Weights of a small transformer language model: local attention windows.
Each number is 200 + 40 x the weight over its row's rms, rounded and kept within 0 to 999. Layers, rows and columns count from 0. The size before them is the row's rms in percent of the matrix's.

# up: layer 4 MLP up, 1216x448, rms 0.248, rows 535-555, columns 224-335
# down: layer 4 MLP down (transposed), 1216x448, rms 0.279, rows 535-555, columns 224-335
# gate: layer 4 MLP gate, 1216x448, rms 0.248, rows 536-555, columns 224-335
up535,100,169,191,219,225,227,198,218,219,84,311,165,204,200,159,217,176,177,287,258,179,197,194,236,265,218,285,181,189,152,233,197,249,218,242,165,238,257,187,174,186,214,196,161,185,120,202,176,201,146,231,226,219,200,164,215,203,189,259,169,206,230,161,145,194,170,193,220,202,260,199,242,305,210,199,184,234,206,186,165,250,240,319,255,237,243,288,210,185,194,178,234,228,154,171,215,238,232,265,160,228,210,202,187,164,180,279,222,241,255,221,167,184
down535,097,172,176,194,219,165,200,145,191,152,195,182,152,153,130,188,205,105,172,190,194,251,285,236,220,218,175,214,156,192,289,175,240,162,219,199,127,184,262,228,168,206,262,162,216,185,219,235,254,150,190,190,246,199,159,194,197,339,166,172,222,183,178,196,174,266,121,173,199,204,191,137,197,191,153,266,185,245,155,234,210,213,176,202,166,178,133,187,197,228,259,190,224,167,200,230,212,195,234,206,215,251,114,95,181,268,197,170,170,264,246,174,138
gate536,071,214,241,247,143,209,227,155,273,120,243,171,224,135,174,237,132,178,216,209,163,206,204,165,236,239,241,183,161,255,175,205,272,148,177,231,195,201,185,147,205,291,245,294,189,222,181,149,153,198,291,199,234,173,176,185,147,221,292,331,168,243,207,84,206,215,211,166,237,167,192,205,209,275,258,207,163,156,193,194,259,162,199,195,204,115,226,230,294,208,178,216,216,201,192,234,146,212,135,288,151,220,171,211,177,128,194,219,266,259,210,151,251
up536,071,169,205,165,145,179,205,229,289,202,264,157,185,122,223,211,188,124,224,247,198,204,252,172,220,156,226,208,186,194,253,226,262,172,229,285,227,223,173,204,260,218,255,239,152,196,161,142,200,224,284,159,221,281,133,200,167,237,190,274,169,192,218,147,167,194,200,150,222,168,220,140,177,157,222,222,118,219,174,173,254,200,200,222,196,183,151,241,256,207,159,240,161,208,224,226,185,222,187,272,166,232,142,272,203,178,224,191,252,201,270,148,161
down536,080,145,204,233,207,169,212,217,266,135,195,173,175,144,186,315,157,173,151,276,205,168,116,258,203,186,176,210,147,207,283,243,268,115,229,229,99,222,132,242,169,286,253,228,157,204,235,96,161,237,229,157,158,196,120,152,211,233,171,289,230,166,190,188,205,143,189,187,205,209,210,193,180,143,212,141,233,171,155,163,203,234,223,219,164,117,173,209,209,240,164,219,226,251,197,263,202,155,202,173,130,236,168,242,217,146,145,154,186,152,185,190,224
gate537,104,192,192,260,162,251,179,212,141,204,161,246,196,152,262,106,156,152,184,232,124,187,177,137,193,241,255,220,216,189,211,234,196,230,189,238,188,283,213,151,220,220,200,146,169,128,237,187,159,152,140,196,218,236,191,279,164,164,173,176,221,156,207,276,200,169,172,242,239,179,142,247,223,253,214,247,244,189,174,216,226,154,258,237,227,248,168,231,190,124,245,153,212,155,240,177,272,188,252,168,211,152,203,236,249,195,251,237,221,208,182,200,236
up537,105,173,154,170,206,156,216,254,142,114,134,140,201,156,193,176,195,219,211,160,203,160,177,198,235,279,264,219,138,261,159,206,194,250,127,263,259,232,144,264,208,225,263,182,233,158,206,176,152,219,168,136,262,175,265,175,188,211,218,258,170,234,224,260,222,227,121,191,183,199,217,240,200,132,243,123,213,149,204,193,170,167,180,192,215,62,244,202,205,193,203,118,208,239,221,181,205,165,182,208,235,169,199,215,259,154,238,219,219,211,146,180,178
down537,102,167,152,237,221,208,229,231,213,148,159,197,267,222,185,251,181,147,184,233,141,196,119,223,220,274,245,212,158,210,106,144,308,205,219,224,172,263,205,244,178,107,210,171,236,234,244,170,174,148,172,166,233,214,191,188,166,259,167,170,220,213,144,159,191,233,180,198,179,186,260,251,142,190,246,165,159,189,248,226,208,204,238,235,244,216,192,188,151,175,220,188,257,187,249,185,214,198,209,185,214,192,212,198,197,180,150,206,260,196,151,216,173
gate538,101,132,144,250,214,243,205,135,186,206,170,279,205,222,100,183,225,170,199,230,179,183,206,215,196,223,97,198,230,230,144,112,272,191,194,239,197,204,197,176,173,273,182,136,185,125,185,143,232,199,136,176,194,171,216,163,243,208,176,200,248,128,230,162,212,186,208,328,249,185,166,122,164,189,225,201,160,110,234,205,180,159,212,138,150,244,257,209,233,206,183,182,191,210,169,224,203,215,190,227,209,163,198,183,193,305,216,195,216,213,223,254,245
up538,100,208,168,211,228,239,219,120,187,123,217,191,188,250,153,211,232,196,207,235,259,146,210,205,231,192,166,148,197,291,185,139,170,154,200,207,198,224,157,203,208,290,106,193,235,189,221,197,179,285,170,179,166,116,241,206,271,104,243,214,216,141,225,151,269,142,186,210,269,196,166,207,201,200,210,332,232,220,189,189,111,202,153,166,238,309,194,180,235,203,178,245,208,178,270,259,118,225,229,186,187,132,134,253,224,245,213,217,272,271,161,212,128
down538,099,181,192,227,103,207,208,227,224,176,197,224,185,217,179,182,235,170,206,187,249,218,208,176,211,185,193,192,190,160,147,266,198,216,141,117,174,243,257,248,280,154,157,172,224,192,206,192,252,186,248,252,170,220,219,209,205,224,182,150,264,175,209,202,237,219,234,232,211,219,180,175,210,225,148,176,155,184,171,206,243,151,226,158,245,195,151,127,197,176,238,177,234,157,196,245,205,186,192,159,174,231,149,186,248,131,110,154,172,168,102,250,223
gate539,104,202,129,163,184,236,262,195,163,246,222,206,265,226,223,302,189,202,127,171,160,174,168,108,208,164,179,212,222,228,232,226,235,199,186,247,166,221,98,159,233,172,214,189,201,133,134,247,150,171,218,227,194,203,165,144,206,149,252,211,198,244,236,174,127,231,166,205,252,200,229,218,224,150,217,262,227,168,219,178,203,200,252,259,208,187,141,162,181,152,222,160,233,132,203,236,137,181,128,225,165,157,230,259,216,180,172,239,238,205,235,343,159
up539,104,221,206,187,186,220,225,227,192,226,117,209,282,234,224,227,214,132,140,165,172,170,204,211,239,223,149,221,198,162,216,182,190,113,185,258,182,211,182,243,188,209,153,213,130,218,135,163,213,195,186,276,170,266,159,82,183,241,178,157,242,237,210,184,197,215,227,243,179,166,197,221,157,200,169,131,189,259,143,179,264,192,195,238,182,184,257,224,227,146,277,191,263,214,217,211,276,118,175,224,204,178,214,299,232,163,193,217,220,192,128,231,205
down539,103,195,200,192,247,197,182,263,210,132,134,226,199,228,239,221,231,210,200,238,165,157,172,255,175,215,183,214,248,240,216,234,182,192,156,119,264,200,189,205,161,199,184,169,166,217,186,227,250,223,237,213,290,271,182,172,199,300,204,201,171,194,161,220,188,187,195,272,203,178,118,201,169,208,219,142,209,204,214,206,255,211,165,189,155,245,191,191,226,251,185,217,217,183,231,181,217,154,156,190,195,230,188,258,223,177,312,198,252,210,262,136,190
gate540,099,197,128,175,202,221,234,257,187,156,210,176,196,203,183,157,164,187,257,155,192,213,203,187,123,176,258,243,155,273,233,185,94,192,233,206,168,255,201,159,281,116,162,231,199,215,135,167,200,221,221,93,270,182,208,172,209,203,203,188,247,192,222,302,200,196,172,185,225,250,184,187,194,150,200,181,239,198,200,214,200,204,271,212,242,177,264,140,205,204,203,214,131,177,210,144,154,259,140,175,243,149,190,239,191,150,147,207,190,182,221,187,252
up540,101,241,195,175,260,169,147,258,128,185,138,242,203,187,188,210,199,187,180,185,154,192,239,207,187,192,136,188,267,307,188,237,159,160,239,222,167,182,251,127,160,245,192,225,175,273,213,210,241,174,177,225,202,247,180,169,264,257,272,155,156,228,176,235,221,143,142,143,177,258,219,230,202,221,233,224,207,198,195,265,220,219,218,171,207,225,257,160,114,222,183,185,191,152,191,234,177,196,143,156,206,231,195,176,112,165,188,190,132,207,179,184,191
down540,100,281,203,260,136,216,158,261,161,210,196,179,188,139,222,246,184,243,154,226,111,228,183,270,249,223,180,211,188,227,185,171,196,162,182,150,161,247,225,186,185,195,208,143,173,222,243,130,219,228,181,253,197,189,203,192,222,155,242,171,160,187,145,243,141,175,168,182,179,242,134,172,169,267,211,181,199,219,188,208,218,167,154,195,151,176,247,159,241,198,212,267,177,198,196,73,235,242,217,110,202,160,204,242,176,195,242,175,191,239,143,199,244
gate541,099,160,196,238,243,141,223,191,219,143,194,245,209,225,158,195,190,105,238,195,193,183,183,220,190,111,241,212,187,189,221,177,167,185,201,256,268,213,166,146,155,222,225,174,169,172,213,214,255,171,150,237,199,223,188,158,158,164,341,178,182,226,199,241,188,225,196,148,191,247,219,171,130,236,248,238,198,213,230,212,146,228,202,190,159,210,237,181,194,185,188,209,188,189,123,207,190,234,157,107,178,150,208,263,132,167,173,216,221,196,178,144,203
up541,101,259,276,176,204,224,158,158,220,153,159,159,207,201,130,194,241,170,194,318,223,187,173,262,167,272,191,143,191,117,141,236,210,194,191,213,230,249,196,167,228,195,262,250,270,232,210,275,165,161,264,168,144,219,197,208,266,167,191,198,114,227,149,287,231,141,251,238,212,238,194,166,171,201,178,237,200,212,204,168,178,241,145,194,106,188,231,196,163,184,225,205,192,150,153,194,132,144,164,176,235,262,161,208,199,216,266,191,242,224,205,197,241
down541,096,165,171,230,190,136,254,175,206,263,160,144,168,188,142,197,238,166,180,212,170,189,189,237,166,164,235,205,222,171,212,224,205,178,221,120,212,157,205,226,175,183,172,220,200,124,228,290,226,215,171,128,192,172,177,208,167,166,237,181,191,189,229,231,190,190,231,198,254,191,218,191,220,242,169,184,145,200,204,198,195,184,171,175,213,152,274,193,133,198,211,288,147,147,235,198,222,193,183,196,207,99,286,279,191,185,218,214,174,168,139,230,192
gate542,103,191,214,195,196,236,213,186,200,178,255,205,213,194,243,211,173,154,221,232,160,182,164,207,175,280,220,151,167,158,222,250,220,179,244,226,226,260,230,233,236,132,244,199,207,281,181,151,204,188,203,192,256,229,213,206,138,202,175,284,279,159,220,175,261,237,187,153,200,173,269,196,211,160,128,190,231,192,164,193,277,173,193,208,136,293,163,237,205,188,234,150,149,272,224,160,207,234,174,192,266,198,174,206,207,192,182,161,260,188,207,268,191
up542,101,200,180,137,185,159,260,100,216,217,270,224,200,250,241,198,216,181,259,208,210,193,150,176,199,365,196,268,242,187,244,181,142,198,212,217,184,264,200,120,222,197,171,236,190,223,159,210,252,156,260,173,190,186,169,244,150,146,173,203,243,109,191,199,198,191,185,178,209,185,201,207,276,151,173,254,219,270,162,163,264,166,224,160,198,179,221,204,128,192,291,155,234,169,216,187,176,205,210,146,167,199,138,279,188,193,220,182,188,210,235,201,235
down542,100,181,180,143,204,201,209,185,216,215,180,223,197,210,189,241,163,209,211,191,198,211,198,225,172,228,189,217,227,224,234,164,218,199,150,235,234,287,176,142,175,184,235,176,158,188,200,250,187,134,132,198,247,175,103,192,241,263,210,176,316,190,161,125,221,189,231,183,145,169,178,271,260,181,144,152,200,214,139,200,215,205,207,189,316,174,217,231,237,204,141,208,168,251,268,212,180,260,170,180,168,132,189,189,165,111,145,228,206,244,188,191,180
gate543,102,184,169,149,169,150,111,244,266,207,232,242,152,289,160,154,275,118,199,143,249,105,195,266,245,225,164,201,209,156,315,135,225,206,191,163,218,194,230,210,152,129,227,242,212,149,156,180,163,179,175,171,211,280,265,204,171,207,133,295,147,207,238,188,171,135,113,191,175,163,217,250,254,152,216,148,173,211,148,171,190,219,232,237,200,245,236,231,202,185,165,100,179,185,159,238,188,244,269,167,168,211,267,235,240,164,125,168,204,148,223,206,202
up543,104,210,241,263,178,155,163,204,182,249,229,224,203,258,226,179,212,241,179,204,232,187,265,169,212,177,136,252,245,206,144,203,198,160,191,193,198,168,303,238,198,208,212,233,162,230,184,243,173,207,185,198,218,177,181,163,268,153,117,192,176,187,208,127,158,127,203,231,221,129,251,125,167,194,204,203,157,232,193,218,173,211,301,261,186,191,187,250,296,194,187,250,157,202,269,181,172,265,226,146,149,152,191,217,218,228,223,140,210,209,247,188,159
down543,096,219,196,184,121,151,216,202,216,153,255,229,222,195,177,268,233,191,217,127,208,198,163,165,211,161,230,258,248,144,256,150,149,216,159,179,184,156,262,207,207,199,222,213,217,134,159,254,208,103,172,183,213,217,238,193,157,212,155,210,217,143,191,205,235,119,158,206,180,213,203,135,185,229,220,202,223,261,127,247,121,212,244,244,201,194,177,196,256,254,185,180,220,164,181,141,161,208,226,195,212,248,172,207,206,253,170,192,147,249,270,202,166
gate544,103,167,191,217,195,243,178,210,201,182,212,182,174,207,186,202,201,284,203,207,165,201,174,226,217,308,174,168,174,177,298,254,158,183,213,224,213,226,294,172,208,241,150,222,192,243,165,167,233,153,186,269,169,198,219,246,160,244,176,218,181,221,166,183,217,169,223,235,218,161,180,190,232,156,144,235,146,165,229,247,161,219,157,177,194,329,179,213,129,255,263,189,210,235,194,214,205,153,169,270,163,203,182,171,194,172,182,249,250,164,175,143,210
up544,103,157,220,159,234,237,255,205,244,253,177,262,209,266,229,219,161,257,158,189,156,209,217,261,225,155,151,214,226,143,189,249,149,178,273,223,167,212,150,136,240,283,199,164,141,216,244,201,216,229,201,220,213,197,146,183,193,177,162,198,193,215,184,206,154,175,226,265,170,234,144,185,188,182,132,195,192,191,154,185,195,198,213,184,164,238,151,121,197,179,221,209,228,187,175,259,164,152,149,235,183,155,252,194,166,191,184,165,276,238,159,224,191
down544,101,225,190,300,257,178,249,119,275,300,174,194,208,162,200,227,181,215,139,179,164,189,132,200,145,221,202,247,286,187,227,202,232,234,259,193,222,109,145,235,199,228,171,198,99,198,201,276,186,173,198,203,147,236,218,179,242,100,163,203,203,257,94,228,200,222,182,219,187,205,265,239,218,205,221,247,239,217,300,226,163,222,197,160,260,168,119,179,152,167,191,178,159,239,193,183,177,120,177,173,209,206,201,180,216,227,213,149,185,210,245,270,213
gate545,103,189,208,199,138,191,194,169,191,249,207,112,187,256,170,214,181,218,218,126,170,241,125,242,175,171,125,163,202,301,157,65,175,250,125,173,237,197,181,279,191,143,124,194,195,264,191,192,204,230,209,124,158,260,265,221,228,241,274,240,234,226,220,135,180,128,216,153,238,168,183,214,250,186,181,132,104,280,240,164,235,211,114,226,187,186,217,206,183,245,176,172,233,192,227,176,213,198,263,238,271,241,148,228,140,224,227,230,198,205,243,202,210
up545,099,135,188,229,144,154,258,187,190,198,215,181,184,129,252,203,207,174,242,170,117,162,217,186,206,203,242,220,123,179,176,198,168,147,245,193,183,260,203,237,215,191,252,221,283,168,233,175,257,189,190,236,217,209,256,150,211,169,196,205,217,220,201,210,228,154,126,167,258,188,168,160,152,191,226,223,178,125,208,215,169,218,184,309,250,155,221,188,185,231,260,148,222,174,201,179,166,189,216,154,187,237,222,257,218,288,167,258,127,221,283,163,205
down545,101,210,203,155,189,183,237,162,164,156,187,167,122,222,220,185,160,191,181,232,232,169,278,301,251,219,193,196,145,193,229,180,201,197,204,152,205,106,262,174,186,171,220,214,261,174,133,181,245,264,211,173,226,226,111,249,209,237,182,176,142,175,202,156,174,254,190,108,175,183,226,231,215,242,198,222,247,265,235,161,192,211,206,237,257,244,162,187,190,184,206,235,244,249,103,199,98,232,244,205,228,188,166,261,224,222,151,178,183,187,238,230,141
gate546,109,153,245,262,177,208,144,144,216,261,288,114,173,122,109,166,203,181,209,201,234,147,61,204,301,257,184,210,205,164,234,282,188,258,214,193,195,160,194,247,244,224,234,178,211,156,155,184,222,175,197,191,261,180,274,183,223,180,197,245,128,207,185,158,180,206,190,224,162,195,289,134,170,174,177,201,157,275,187,195,151,178,247,192,183,146,227,194,159,190,157,146,234,154,185,255,279,256,169,204,200,205,268,240,238,243,198,186,190,216,228,263,244
up546,107,146,209,102,96,147,129,235,178,177,210,258,181,233,183,180,220,215,204,201,253,221,252,235,221,154,216,178,180,218,190,178,195,231,218,233,109,204,244,181,118,126,164,214,186,211,188,235,211,202,232,188,191,235,194,196,110,185,226,204,241,156,227,227,200,165,273,161,200,165,189,279,229,213,231,223,224,224,170,238,227,207,148,178,98,207,217,208,170,237,215,159,222,138,262,147,232,180,213,247,226,204,215,224,203,156,204,246,211,210,145,225,167
down546,102,230,225,252,194,252,184,209,217,207,174,182,182,284,163,110,166,146,218,206,171,233,151,161,245,198,116,260,301,166,226,198,225,199,218,152,233,242,174,182,200,180,257,168,205,165,149,168,186,235,186,255,234,208,239,238,198,146,162,274,229,248,218,178,227,115,207,193,204,252,312,229,221,212,122,167,132,272,268,177,152,210,202,244,262,192,139,170,178,122,191,181,190,194,215,244,188,213,208,146,173,241,221,247,178,243,150,246,184,208,228,231,222
gate547,098,213,153,273,201,128,170,147,191,194,202,123,235,187,168,239,101,265,267,129,229,173,211,200,185,224,178,189,158,121,214,187,144,194,215,125,195,166,215,205,191,180,135,159,235,300,256,216,263,214,228,161,190,186,150,211,121,229,235,192,196,188,256,187,198,188,117,179,224,203,203,191,263,178,201,158,128,194,232,165,172,140,144,205,157,210,190,246,208,287,178,265,170,121,162,240,213,215,190,212,175,216,222,124,202,213,186,232,192,186,245,189,188
up547,101,145,251,210,200,188,217,254,194,239,145,244,203,189,273,190,210,184,210,180,220,235,232,234,140,231,197,159,250,178,179,129,231,166,243,210,165,243,192,284,213,226,245,232,248,177,212,165,198,198,191,218,223,170,210,196,205,222,174,162,274,186,151,182,211,181,275,204,135,199,277,48,232,203,177,160,234,195,178,299,226,192,235,153,241,170,211,243,220,166,187,180,252,230,185,259,218,179,139,272,258,169,219,237,186,164,219,211,101,264,183,279,157
down547,110,169,176,183,201,194,215,168,166,194,214,231,146,143,204,228,120,210,244,195,231,193,213,247,244,190,258,247,87,203,177,187,217,211,189,173,245,158,208,194,227,229,199,209,193,210,185,230,142,228,302,160,196,236,100,189,227,200,260,210,148,117,264,240,229,209,207,145,241,266,210,217,236,192,170,222,180,242,195,141,223,201,122,250,234,124,228,206,256,219,295,222,179,196,169,184,224,194,229,123,206,180,169,180,189,172,205,139,178,191,209,180,154
gate548,100,194,157,184,172,206,145,150,182,236,199,178,217,184,240,219,187,222,224,137,262,237,245,231,158,229,288,212,161,101,206,192,121,204,169,168,191,189,208,149,180,293,101,259,197,235,188,106,168,211,178,277,184,220,227,216,183,145,227,184,163,151,219,211,169,253,154,231,208,162,273,219,188,226,205,246,219,246,255,205,334,218,236,199,198,217,216,245,198,226,235,216,162,269,225,224,180,133,240,223,225,266,161,196,171,114,186,156,181,174,151,257,211
up548,103,190,241,185,208,162,190,216,158,187,167,211,210,192,199,211,186,230,206,175,314,217,184,235,257,232,235,206,226,199,221,149,220,178,116,171,212,163,163,199,182,207,114,252,203,190,168,159,162,205,228,198,184,253,197,136,163,207,225,244,121,178,124,283,184,164,123,177,224,195,242,219,200,185,258,226,182,228,242,196,237,192,193,301,260,138,224,213,246,231,221,226,240,194,119,236,215,165,139,244,188,236,159,214,147,118,194,190,218,215,200,265,257
down548,108,209,253,110,184,152,171,242,224,211,137,179,190,260,254,226,174,209,236,223,211,156,223,235,156,280,209,126,236,139,217,178,202,226,173,215,186,140,153,197,207,202,198,210,251,190,215,221,158,218,162,234,223,242,173,225,241,181,149,247,159,236,190,202,147,169,166,161,263,226,240,246,154,176,201,205,172,126,288,204,257,229,194,232,261,193,168,200,201,226,226,194,183,248,145,301,243,208,206,167,225,188,174,267,154,119,159,174,136,170,196,219,198
gate549,101,140,210,165,138,176,150,216,215,266,134,245,151,180,194,225,197,133,225,155,180,170,224,173,238,264,210,167,178,187,167,168,198,192,159,242,183,224,144,177,229,276,191,188,182,227,272,212,208,210,178,194,176,206,174,235,177,222,211,184,221,135,198,212,182,232,201,262,197,215,251,157,240,180,256,208,242,225,131,210,192,106,124,273,86,85,213,137,196,188,202,247,147,290,222,212,208,171,128,182,221,96,233,243,206,258,139,219,207,169,165,198,204
up549,099,261,200,198,233,250,201,276,252,171,172,229,194,168,212,161,216,219,147,261,214,192,170,204,303,181,218,212,216,221,277,202,188,287,144,180,165,263,187,200,227,231,223,217,199,203,238,211,184,266,199,299,121,219,262,168,210,216,187,196,196,261,134,242,156,206,187,168,213,188,197,227,147,195,218,162,198,206,141,126,174,207,229,221,154,233,173,228,165,202,161,236,200,214,168,121,265,181,262,163,184,194,288,217,282,176,255,176,173,257,188,144,178
down549,099,182,200,228,211,195,136,223,173,265,201,172,179,213,228,167,298,231,153,229,166,166,162,117,152,143,190,219,275,245,184,196,209,132,237,249,177,142,213,226,192,136,214,165,204,251,204,153,208,141,194,226,199,227,244,190,213,119,208,203,262,280,226,223,109,246,200,174,263,222,211,230,241,224,188,184,150,166,143,250,164,192,274,218,160,204,209,222,224,143,175,160,191,242,164,203,211,264,220,223,229,246,259,233,227,158,276,176,143,244,157,203,221
gate550,099,218,153,138,194,246,159,165,251,191,237,179,268,209,132,157,212,179,223,170,294,220,236,210,263,160,139,206,207,210,268,188,205,195,207,141,124,201,196,118,136,262,149,182,237,242,253,195,180,209,207,178,209,143,177,190,134,185,168,179,120,139,256,226,258,232,154,221,235,157,165,193,216,193,194,217,301,227,212,255,244,255,258,284,216,186,185,161,275,232,186,238,253,200,211,235,183,292,148,140,155,202,174,138,143,171,229,218,175,150,250,201,259
up550,102,238,234,225,164,159,214,247,234,219,150,186,198,225,196,165,204,198,230,113,190,202,188,178,192,230,222,176,142,198,227,187,194,200,204,214,190,213,196,293,143,147,202,189,192,300,200,200,167,187,193,253,212,163,209,164,181,193,221,230,264,138,219,239,221,218,114,228,201,196,209,223,178,189,164,151,153,205,201,263,202,150,187,183,163,173,221,221,168,246,190,161,163,196,236,231,231,170,130,166,278,244,177,208,186,199,242,148,175,204,235,277,172
down550,101,189,164,142,215,269,306,212,233,242,216,287,191,209,194,198,201,253,186,224,194,172,218,190,155,303,190,234,208,218,204,173,223,211,242,151,171,190,167,223,214,260,212,259,191,221,152,231,280,192,196,184,153,168,250,293,224,233,188,159,177,187,227,231,184,203,257,188,154,133,188,213,186,248,170,161,195,185,216,151,191,250,200,189,183,184,231,194,219,176,199,251,78,169,203,213,225,210,257,209,117,180,184,99,220,204,134,180,255,233,259,212,204
gate551,105,197,176,253,143,173,169,173,120,252,134,172,192,269,202,216,197,190,200,267,163,160,260,274,195,166,227,220,174,255,183,213,291,229,169,214,231,180,227,168,193,269,175,181,208,257,197,254,178,192,204,175,212,116,165,151,193,261,164,235,193,203,168,181,129,152,184,133,194,189,209,224,219,190,219,115,243,178,241,212,185,239,123,229,189,207,293,244,219,320,239,231,211,231,259,187,243,227,190,195,196,154,167,225,216,102,256,235,225,109,218,281,189
up551,099,196,241,201,205,141,117,100,186,192,260,148,172,262,231,183,116,168,188,192,152,232,192,198,209,203,234,119,193,146,208,175,259,270,258,155,217,223,194,173,263,218,118,300,229,155,198,244,191,209,173,186,244,226,118,186,188,243,257,214,159,121,155,171,234,230,203,223,179,151,221,193,199,205,224,176,187,235,181,246,234,236,178,210,197,212,218,218,161,205,267,199,230,213,238,182,255,172,238,166,178,199,258,202,212,197,219,201,175,115,222,222,186
down551,099,198,174,146,238,172,207,190,173,189,261,169,182,207,138,174,286,198,262,190,303,164,176,221,151,176,229,152,170,182,222,223,261,123,228,147,291,223,183,221,166,267,256,195,246,216,161,230,244,185,193,210,210,213,167,176,204,237,197,158,203,137,263,146,191,148,174,193,160,213,206,200,184,222,305,150,180,210,129,166,197,172,187,172,228,261,165,208,280,172,168,239,201,242,233,216,206,225,165,235,174,263,180,263,275,182,194,239,210,195,203,169,216
gate552,102,230,190,213,282,106,149,208,169,202,191,332,162,201,150,176,274,278,144,192,136,225,207,236,263,138,212,291,251,196,127,186,239,230,227,223,174,195,180,263,193,260,190,179,260,192,202,180,165,151,213,216,245,189,182,221,243,184,197,204,163,195,221,267,154,170,231,196,219,279,223,200,189,191,213,148,164,172,186,206,219,193,197,253,210,196,207,219,165,177,259,237,204,176,245,139,191,193,181,65,229,224,173,187,186,122,176,199,222,192,237,268,185
up552,103,235,161,160,229,224,202,196,270,165,176,206,167,170,159,207,257,204,239,192,222,196,175,204,186,116,173,259,218,241,178,197,229,189,202,224,177,217,157,244,203,189,191,173,253,162,227,201,253,235,162,197,226,197,323,204,94,141,202,188,137,160,255,121,241,177,111,263,268,269,250,199,191,226,187,194,191,173,243,159,249,171,251,260,212,218,191,159,265,194,220,195,214,182,238,222,237,242,156,138,243,187,114,177,210,91,198,170,120,239,223,223,163
down552,102,192,244,188,148,205,205,186,203,210,236,219,97,183,231,241,150,160,231,201,203,226,185,226,173,192,196,198,261,160,205,208,230,152,221,251,104,165,238,233,158,136,203,216,175,187,195,228,205,177,237,210,183,216,234,203,183,168,170,184,220,189,158,191,201,175,217,187,251,208,242,177,217,240,199,187,196,231,221,176,174,222,214,160,187,256,208,234,143,180,165,188,217,218,172,175,241,150,240,260,178,195,163,170,166,143,236,271,148,139,261,189,242
gate553,101,174,171,250,174,239,228,260,226,152,211,247,199,309,213,241,306,181,258,213,163,170,222,232,248,224,187,158,226,170,109,234,188,220,256,262,191,221,247,222,149,215,215,239,294,237,164,211,168,234,159,187,289,168,150,156,182,219,223,239,198,157,192,173,114,283,258,162,165,196,211,241,180,246,194,153,228,246,256,283,233,130,199,244,184,165,312,250,189,247,121,172,289,232,208,207,202,200,241,173,137,185,181,152,276,171,181,269,142,227,235,192,236
up553,107,207,257,136,206,183,148,149,188,214,234,219,263,203,226,242,163,179,200,182,283,179,141,185,168,241,222,147,166,240,144,131,144,195,75,198,307,145,217,194,173,207,204,194,166,237,139,250,205,225,164,188,264,224,69,222,220,185,186,152,245,206,176,180,224,155,212,257,211,188,271,206,248,150,178,185,162,129,125,206,245,217,233,243,176,200,184,140,216,174,137,170,143,191,192,211,221,209,195,233,183,166,158,156,192,208,231,204,181,231,204,178,180
down553,102,280,222,170,227,227,265,165,138,150,180,149,169,198,195,163,213,233,138,226,139,194,205,233,258,186,158,251,158,233,311,209,155,219,204,221,162,263,173,227,311,226,268,204,209,182,210,270,156,202,244,216,201,186,245,247,240,168,248,187,207,209,185,221,202,276,144,254,285,193,181,284,170,224,209,223,280,232,234,217,216,164,243,199,218,151,200,274,215,133,227,148,224,164,180,205,191,161,185,131,243,194,200,209,236,122,135,221,249,250,202,219,198
gate554,101,180,146,179,160,170,177,178,212,205,181,227,229,170,247,234,180,184,232,136,195,244,237,265,204,212,167,213,191,163,156,241,216,162,225,216,194,284,150,171,171,211,219,236,222,145,151,208,140,153,220,199,242,183,163,174,197,267,234,254,225,198,215,131,253,177,233,254,184,256,216,132,197,255,230,198,225,198,225,238,218,240,233,206,180,198,236,194,203,137,213,187,311,155,214,127,165,221,141,214,252,170,189,164,197,180,203,205,101,213,149,221,158
up554,100,285,284,229,227,235,216,226,217,189,210,215,346,236,177,190,176,223,239,213,280,180,229,198,196,262,199,149,215,205,202,218,213,247,177,142,185,233,269,225,180,171,198,215,229,237,138,189,149,259,136,209,180,200,171,238,210,171,197,147,157,206,219,268,216,236,225,198,178,173,162,171,193,185,216,193,126,238,213,218,206,171,162,282,224,235,229,188,203,254,216,215,215,135,239,178,180,223,187,179,228,218,274,169,173,220,243,203,242,236,235,208,189
down554,104,196,188,267,164,218,161,160,204,243,211,155,195,208,197,218,148,162,229,227,164,214,197,230,142,139,253,153,218,214,146,245,209,179,279,174,170,150,164,196,185,208,189,263,186,257,226,206,306,138,166,157,146,263,224,156,238,170,272,191,112,206,231,299,235,174,210,214,258,214,154,228,207,108,147,203,240,143,189,237,209,226,198,166,168,216,210,112,232,173,152,223,172,186,193,202,243,215,203,235,137,140,209,232,229,205,242,223,240,241,232,276,212
gate555,100,221,212,225,225,180,164,187,152,162,225,184,252,257,197,153,285,212,236,194,231,194,255,186,178,208,138,250,216,282,170,163,162,230,240,313,211,181,216,273,179,244,169,222,192,160,230,242,210,163,135,187,230,243,302,241,126,293,188,236,147,214,156,152,241,155,170,219,145,244,237,191,165,193,202,172,176,191,245,231,152,182,146,266,233,230,195,136,229,240,155,175,135,224,314,243,236,150,120,161,230,204,243,189,179,232,146,212,181,205,291,187,229
up555,103,175,236,245,191,148,185,114,210,233,221,246,229,108,243,233,195,240,310,222,167,49,158,128,198,202,159,161,199,242,214,209,184,261,191,199,191,217,215,226,174,162,229,220,210,206,238,215,164,228,172,152,172,194,260,220,155,199,204,240,213,187,211,213,195,231,196,188,249,252,201,213,184,173,197,181,172,226,246,243,214,233,203,227,215,250,214,184,168,206,247,119,148,194,150,239,196,144,222,166,243,199,158,161,212,236,192,177,250,223,218,185,242
down555,098,140,203,220,219,220,186,174,197,172,169,223,192,172,168,139,163,192,176,192,193,186,176,180,185,180,170,216,194,107,231,214,178,257,191,190,211,232,189,172,192,215,202,207,188,174,246,214,149,197,269,267,187,156,190,176,226,174,223,152,130,183,220,213,201,290,236,200,186,212,241,183,184,249,184,157,187,234,177,127,260,150,221,209,234,168,146,194,198,199,206,196,224,115,218,158,144,251,248,247,111,186,174,195,229,144,218,253,217,164,261,215,202